config.yaml
num_key_value_heads: 5
vocab_size: 918
hidden_act: "tanh_gelu"
attn_scale: 0.177
init: "normal"
init_std_up: 0.026
init_std_down: 0.00581
lr_mult_o: 1.34
decay_shape: "linear"
max_seq_len: 1024
dataset: "wikipedia_en"
Each number is 500 + 40 x the weight over its row's rms, rounded and kept within 0 to 999. Layers, rows and columns count from 0. Numbers have three digits each. The size before them is the row's rms in percent of the matrix's.

# k: layer 2 attention key, 160x160, rms 0.0528, rows 54-63, columns 0-79
# q: layer 2 attention query, 160x160, rms 0.0596, rows 55-63, columns 0-79
# v: layer 2 attention value, 160x160, rms 0.0743, rows 32-60, columns 0-79
# o: layer 2 attention output (transposed), 160x160, rms 0.085, rows 32-59, columns 0-79
k54 080:493463535500548471494473437479492490504526497508508535538477471540511528502569456556502478564540536503492508451409439478511574526556485472509501487520477529486370482516495494444506484511512524531507501456553496457444566523504492500510498499
q55 076:555526454481470506587521524507479583536486556481549572478479536518506494409567518475447405486514520510541512466508481517545482485440571463501501528512514559519461506405510480562532428498442519532531523463408560511502500558427517463466475594
k55 079:514468523468518526424541522510537477566537437537513470548554495504480487480444405486544504518485467503464551475523509457514533470537469541452562501474535479562527515546497541479453547506516520412479493503592393529436524547476480504499560472
q56 100:439521479433526464534450488413516557476519569490508515479468503555521604514575496492478525520426534490545482479483527560518520517493511554533509501475526467436510472500432445530382522560543513509483435522460431450442515480481500499474500486
k56 086:569465430555512537467507462566502553491464502538524457571555485481469503503474510487506482501508459452475500531380500461467501477433504491473519518465537540550507467526499480490593545473435493513463457479513471528581481555493493470491469473
q57 095:506504544534419502461560485415452480500536434510468454506472547531558520486550552500538516500554576544518555491518469565467471543458500433457490530512536460453438436558445542492546487485512542527495492526492531439514522534507499507459549536
k57 085:588442492537563482560553562621479494472505521499430430436525523434486501518522440485506445488507495539489479475534500440525443466548505557527547520486470566500480518451484475473493431511554508435595509521520425549468503513532516500517542456
q58 110:451516432535494446477546522494543416479472486474544443464590526462487407485529510482529480580496543545514501544519520535534450481473514439446584512530472478478503479505454576527533505456532473444533451520496427527474411529492514463491504512
k58 085:479507557520456551583464501578477503499508542480495430556502456484518474527448490566473526426450447500486569441580558457440530497498474564583477478472469516536531576479486473496506563499451556515536532504529513478460525495535485511543492491
q59 108:411507533506512506482555449519488435579454535522558502496567540394480439482503462550497496505501480499490550458555466513473541533465455469462508529541499523474556468542439594473546521437454511482573491512514475591499497503518510464506475425
k59 091:472518448567568454492416526554523535491546429468482496499390521519489487488510488548475480498454472525573526495564554529555499503514520519464433499505493465514517594485519454461460523436445508401523483559508482452513488495481531543528470538
q60 105:500537532436518527553449500434551520474490516443466473498499503540490575535512470519453457482526514564470469550440526517503449503477445494481548451467519479429503567531445482505506477523480529492458495538504502522461458501488455482496519513
k60 087:490486466468484482504500529509446478557576544592482518449508442507550475516493498466538430516532504538529497469424435542491554532542495541471484569464500533508588470491473503471571428512481566510492518487554515512516504518587546500569481477
q61 076:477501433448496540517514486549464476478459515462507583459502503516443493470502475531597541535490547499494545453510523465512513471421531501491498592508519468493437507462521397505497496499520476493514490452507553567522576517484458476590566487
k61 077:455497471407487564495452502551506514527520511521475492527411504503562517531502503459461519537496456479519484589548557507505547546550545506489519449520564494467610492545513521533474578525432476467537484556483481477499458487480493503378463510
q62 092:498485448484371524469527509552529518485450524452433464516539463496493497485474472502490458486556595554529490539445506462473480500557540519540543523541495547440449466500466501580489473494459496496462505528491509505535477474523570518481461543
k62 086:555505590474504497484445552445565510474504484473588541467582507507449481463511455464514513578581461558511515471565497489558536504471490511493523500501479521538541532428471526427585461513550452410584463499559495421481455517481474469554530426
q63 087:538497473557444484505511465541530488479504467438564451508511510510485530466514596466500521475486597549566483485502477465512504577544409466577515454509519503438541484541519602494597438453515462419512420495489494580459405536536475537438530532
k63 085:479540517503503418545564580507491490574477523498471535493580456489523531550530478487426522493589485500494508449533587520494481393415530495471510522489476502512457515425433453550483441540441539559510514527507536453570554522485506501544565525
v32 121:529513463408517513467516522530486519437473528524505515520470568449472474532441406510449503516475519486569534559492491573486461482517399535493496549530522512499458514502509620582550520475527594496533538469431518476466473571429549438525475418
o32 116:498499525553447470578429539539549472520513506498462450500530524521504459480472530488538484490533503547471462445532483457521508514495508452510523544474531525465509555605468421486403529501548399485470468567526516604486468459581472581513490581
v33 105:545536467482463506462504477503496482526467485528465494516486512537514568487553460525497509509482559430492509479525477567475512482543480502559450418376540531510500588524463408440531579462419466484548484436486494483554522591459460433489432487
o33 107:488502451532516503500533458571467461478517572544488536471442525473428427474563534527560512480552499490492492489454472553466460576448541483456513493574532465480485456504514645491469422552537472505491540531527396494381482449470541560499523481
v34 131:478482461531407545498531568444502498620553502495454502521468511462454497487472510529541471512489475492494511561502482389447503454547558470502538519477430450564449469509490408542512496499545435468535409542528486539535443467491396529461553578
o34 119:519510499419477490540550450543441500405533492493515490492513493581576530507529497471491538480462512488506509572496516581562554555554499544530455462512497511528550588448488517476467463498485550545481588498456476491465490532492494444517425488
v35 148:450542477561530500431466513498542476506522545476477575519473588471445506397547475524517482497533404563509516522530501535479595529535523481514490487458467475387535448473470430535467510510450509481505530485514538496486492582472509510490550460
o35 131:473525440482537530530520505429512537479514515546505502476511516460587520527495493441496542504483487427458534552493515429538464494550520491494518554483506480585535515555523581465583521547526432524443511530483527553470496498519416516498494484
v36 122:436501501450422494565459477477528453512483534502507429486514552523519513579463484559501546524459532484463509480503473397415419514447598457559496543555524477497513467548490539534496454474489532463500536561516530495455564383446535508495507526
o36 115:555483517562541527450549530437448612474512467515555516451533554462524507513510547492490517503500490520482503484477531619529556489590403599463478488457482483473503556504543477509527558496513471536512509479441464524528483517595454548494490493
v37 128:463472394509480554488478563471527527553411468508509460473477468514504506502483533554504538533521499470518480547507480545404404529550494516489487459483498457546469510471466509486536504529494574501511520445509585536522473489525558467524407477
o37 115:548481506523481415499500529506465504488477523447462564486488491529389507540506464377500489528507540487494478488512518484507537453476548539553488453473530505488570483519528521524445525515511435509505556537502442494484474510453427522537523559
v38 125:474480445485505537504498499509512484558461511553530536470488467451507488552457514458494572484487566480492448549483542582541491547506540539462478476547603513508489528446495565542496535501563528499509453459481496466506495474528580481520462492
o38 113:487493549528438450537435559563534453477505526481431565543521544558494478487456462533508451529523478508497539463484513477467442489491419448473580526464507541477490443524517472482426490498538477490479482511515493539482512493459453442559561529
v39 122:577532552494440511468518555490434495404506533470491530511493468482495512508437544514552489483510456446593466524521512571612470508491446533487493479496518493486502474481499596503507445563540511457514523544513559465537447527545478498524434492
o39 125:428462528491516421538432464477569485539457546455497513565473486551583459451493422433450480529483557504481494484525466467468494456522487525577432529513536487521488472516463407468481501495458454512435473452517499546486458528449474482463566580
v40 121:526500513477503510572513507513425520531493514513451484554479418488435445478558573527560476498527489449517488547523510437515465415552432565464579497461474514569562491567486539493522532485470517476473535480539459488527439467537513539469491494
o40 117:443475554487404429466501450524537499522494526500526481516467443530503537506475467460462488476476583516528505519507537530534533483445588493620464478541536497485466477439541490510420407533535519484580434431489514441460556571440468456544522466
v41 118:617536470493451492388499517427443445437435495465512524527488511521502496465528484485545428461479543460483492495496498443528583473515499466516499506557567532489546546566508488487505498471467465540502504529510488476485460459517482485540514458
o41 116:452499546438576538513485457515570477592531484500500566463554531424552525485513526520499458488472442547485533517525516531526438503555555523439470514527508522499428490428482416498497434520520564477463503455440454525483475488475509483488551563
v42 124:590470494480546512492477512476516565658517568491519530509523574446526459492482550472498605503510537507542485493480530500470498480478544505494465462529470501443469501460483502530506454531622510505474490567508580538479399495544524463502483535
o42 118:489491466477398542602438538480462501395501461509530394529473492489452513499476493544440432505476447482486530486504470441509541559577437480480516521555455528491517457524488551464474628487494465484459529502511450522464501466474495482495553494
v43 116:493467514561610471424517493504478499516563453509429497517501470431431514477532493554491464474507411529528491489498497535471529451525510500503498491448571502451446527430456424527512514535534433500529479514528519498498498434542509481531522511
o43 107:484582487456459479551474478552503505534537550529553513522423546560519542574501498411523455516509481476511506551490469502502485486512546471516463438489451578520508471500517589473505486478454511459467466479552541511491501487460461465469456516
v44 100:489535460461479481507522472486409530507560498496508526536479524485519469541490475555499532572471429463396539538514453424594507445469517514527480527478553574523505526461462519500522475539532519442515451523520500520476494583486482467482477493
o44 099:499542553509432494482417457504532534434529555554446486463526490476576528452447527396494463565482551484537504476481559593508475523497432503504438514523435489521489486568463447408402538549522557516477508495497483520462498468498504530468526451
v45 130:514512531553523497506542495511507512433526516545488492582485483483474530518530452510515508537455577568453464546486553527603582490510489539491495467484559479530464527471476481548518546508495420485571470413467463536437514550474481462584553515
o45 127:439509495435487488531475473603488433553530550543512557489477447509536511510477488499557533475569424485537513468503464491457405531501468430504537523510521495456501483528471515496458456508510524531524478580545501479523482455457520477509466463
v46 113:423502481562529420549515478545456528461464434490493471440532526535580480491500406507440558509501511541475531483514533549609442465459515543512474409541556511505450516462542472441436509480436509533471568545516520521458488496542459458520502466
o46 108:520499457479557559474397543487517503531532566498487517500475460511419532455487624491542470517572533431554503487513439514477495480432497477459492495471467510486508513527454498493550551483472544501548514509526464457458546496463601551457525508
v47 132:490511507470516461466516486590483446455486584475484497532551463451500490441549539488486524446485574468604540556527501444427481479443436504482466526497481465424505465579556529487505547460458585563448585495465583470474454538502534531524513483
o47 110:527475446504491565550477506451526557533459453491556495472474523499429500472489498506524463478508502548464491495495472489488499554476582484494488524503495454446506500406554505477464512519524379478567461447495469568545558453532457480460444504
v48 124:561559573503502459528496510483515534563439463474550617533528507525503486451509514512515467502517501433441495521469510506549521498451487521520471524482462507423504479483492482508548500469494461567522504414483531560457434420460500518506500554
o48 122:499548462504459521477504489517493499446494433579512489440525472430431605483505500483467450477436524583519491496517462449501502521595482523519488495506505498542518463511440568480441424491519554459454426521530513467519480508507521441459556447
v49 110:488458482526511504556500532466501457457525517490529485472489573517495526491464553511484474464541456568469503556477491459412532502515455552489513476512513442486567456568593546521435464489432569496519474525514500474501447464489529524509499461
o49 101:499475526432535462497515532503523538552485446452500544479527461520502442460500448410516542477474471494558499548522484565521500485491559504533522514465524523526509569403521453541597550506478464538528572478491505510550587552463426468498414548
v50 111:422558510507471487458498469543571529499533392462406557527538516490503483512578498525520507399538426576476466553514442498527546580491479526538510424406494538505584534489514517522493522479434497473492512409513443517541483574515405432518499492
o50 107:535496510438524477496492536506488498522496585514485587502450489487448513517514446488467517532511557414481554483488413532510501421502532494548578493535469465550460470488463528510516434496522495497497523588532564392484505548437532492490504460
v51 130:532504471583434506480513463474424517516515533495490494472522517532510508521477516546485467543544509513479497456525453377580461534448433494493519472494635564514490575453513461445510505544472490534470493614509466476459521486546486534440511464
o51 124:504481528431588477488431546508501486521493529536461524521525503515520513456550455466479473518480483431554472509509569618487533514476594558501461468477447492506485485540453474440495551505479569490516436424460472457430535467448560472524554529
v52 117:458533516454509491570466462556576477392496529532444520524496507541481522519441474459465492504517569604505475462502539483469486471547500507494519451504447440468504452536463481468501515558411377489493480446505411529488560558427558479500466596
o52 122:526501513550585481423584482435494529560467476511538497498441492475558404524536435508531510500503484416489473477506439474499530506561437474493541568443532475478521490501551529606504467487532501504536474516449575449480530469561473482513501429
v53 112:473460515492563518453516498517487492564503518478536415493488505552449525482490571408502454497496552419510554533468537481498503598392499465560547511484510464458489523537419549524465507521409525456490590543499453479478489407455491539459584471
o53 120:538486520553492436497568506501509500404436431441499519531558507394571536503504439581461534494462514581492445492535485493474517437529482485469445460525468465509465508530533514494522540504525546539493439488492530503573450540579571485470448449
v54 123:526601468535533518507445528449570505520437510503508519494497509553556525548500451511489494508487588446501414496485452447583513590522573493499527451452460476582462524545487513466509511498477549478534473431516460505500489594542434460518459464
o54 128:501417513444509509475578501569519519475481484477455577511487467415461460472473487484479512510513540492443528467507489581476544556494475511490472459572506523485538461498527464532561526588574518504508610536535448431461416496426550510509502506
v55 112:574472474560465424415464490534628487485579506484549439492525559469509511439594477532517443460475505525476535520497511507542562547510490449552508471499547485480539451511560477509505479480452464486517517459526541527518459459516512531525519515
o55 105:509475490433558587571549472532465486455506476487528575502474423480539558506530519467446507506583449480489514513499451498503436472534590581499542512505481513496554520449442517492565488452536484537446472496517495503500529590518461464446525558
v56 122:520591519536500505461526530500547499489478432532451537476483561499500478479474426520567458524513464478577476581528492506476457575584501463551537504458512512541482550492529510449494523492422557546508605478541472499477511519515475504468488519
o56 119:527475409463556414550488490468483503515459525492500471588489499457539554517501531448469479492539557517516507470506478464537505429473553513524441405529518482492491501543522516515512486538502402466474466465517531454529446529487546483501525514
v57 111:428505566548483481484492453443459521506560487509471482498491472469522505480534581471486473502517466548441544461488514432478574483399489472469546494491555557446568515482470514502533523547581460523472484418503535476554519475575523548417512430
o57 118:481505543487445544494485594560525537541475515466545551550534514558510540522523493526521515531425480459513466564473537537532451520472514495516465539477425456559421420505511503500531473462412545503475492581521526465529518530456428525520490484
v58 099:486483480538477427529517506466581571446541493461408506517468596497491510552549454526475545494516412546432501547523528514442571460509555502498530472491537538545530475490480449507483464487504464548539494549511470528465491613498425521469563502
o58 094:476536503433513548502458498516501511478567514491493454464561425490564496427504549469505469496528538469545509511403493489473454546491433536481476543485518506499483583499459506486536532547508499495457548579500545456525564497459510500516423454
v59 101:511448524560469443548522491520504552564480511512471567486484533495491494430487562553483538434455452558574490513484547504500470473518542509478472504461488527516543509510513431532538519556476397520527471506503475515512544545514449473533519504
o59 100:504560508384521540502464452530494526455509455462518399523495426511523485559481468492464460521497507415482496502524445486448553506494496462589493549491512519489428463467476530513462455517453508474482562488553516495415544452469487443474475480
v60 114:590529503483550538480501474443542494573484496514517585524507478455419500502519410555591476440453605421559489530512478474450478475556549452481475466556488489500454462487435534495523478504485537507558526537490553549494394460532500566510560513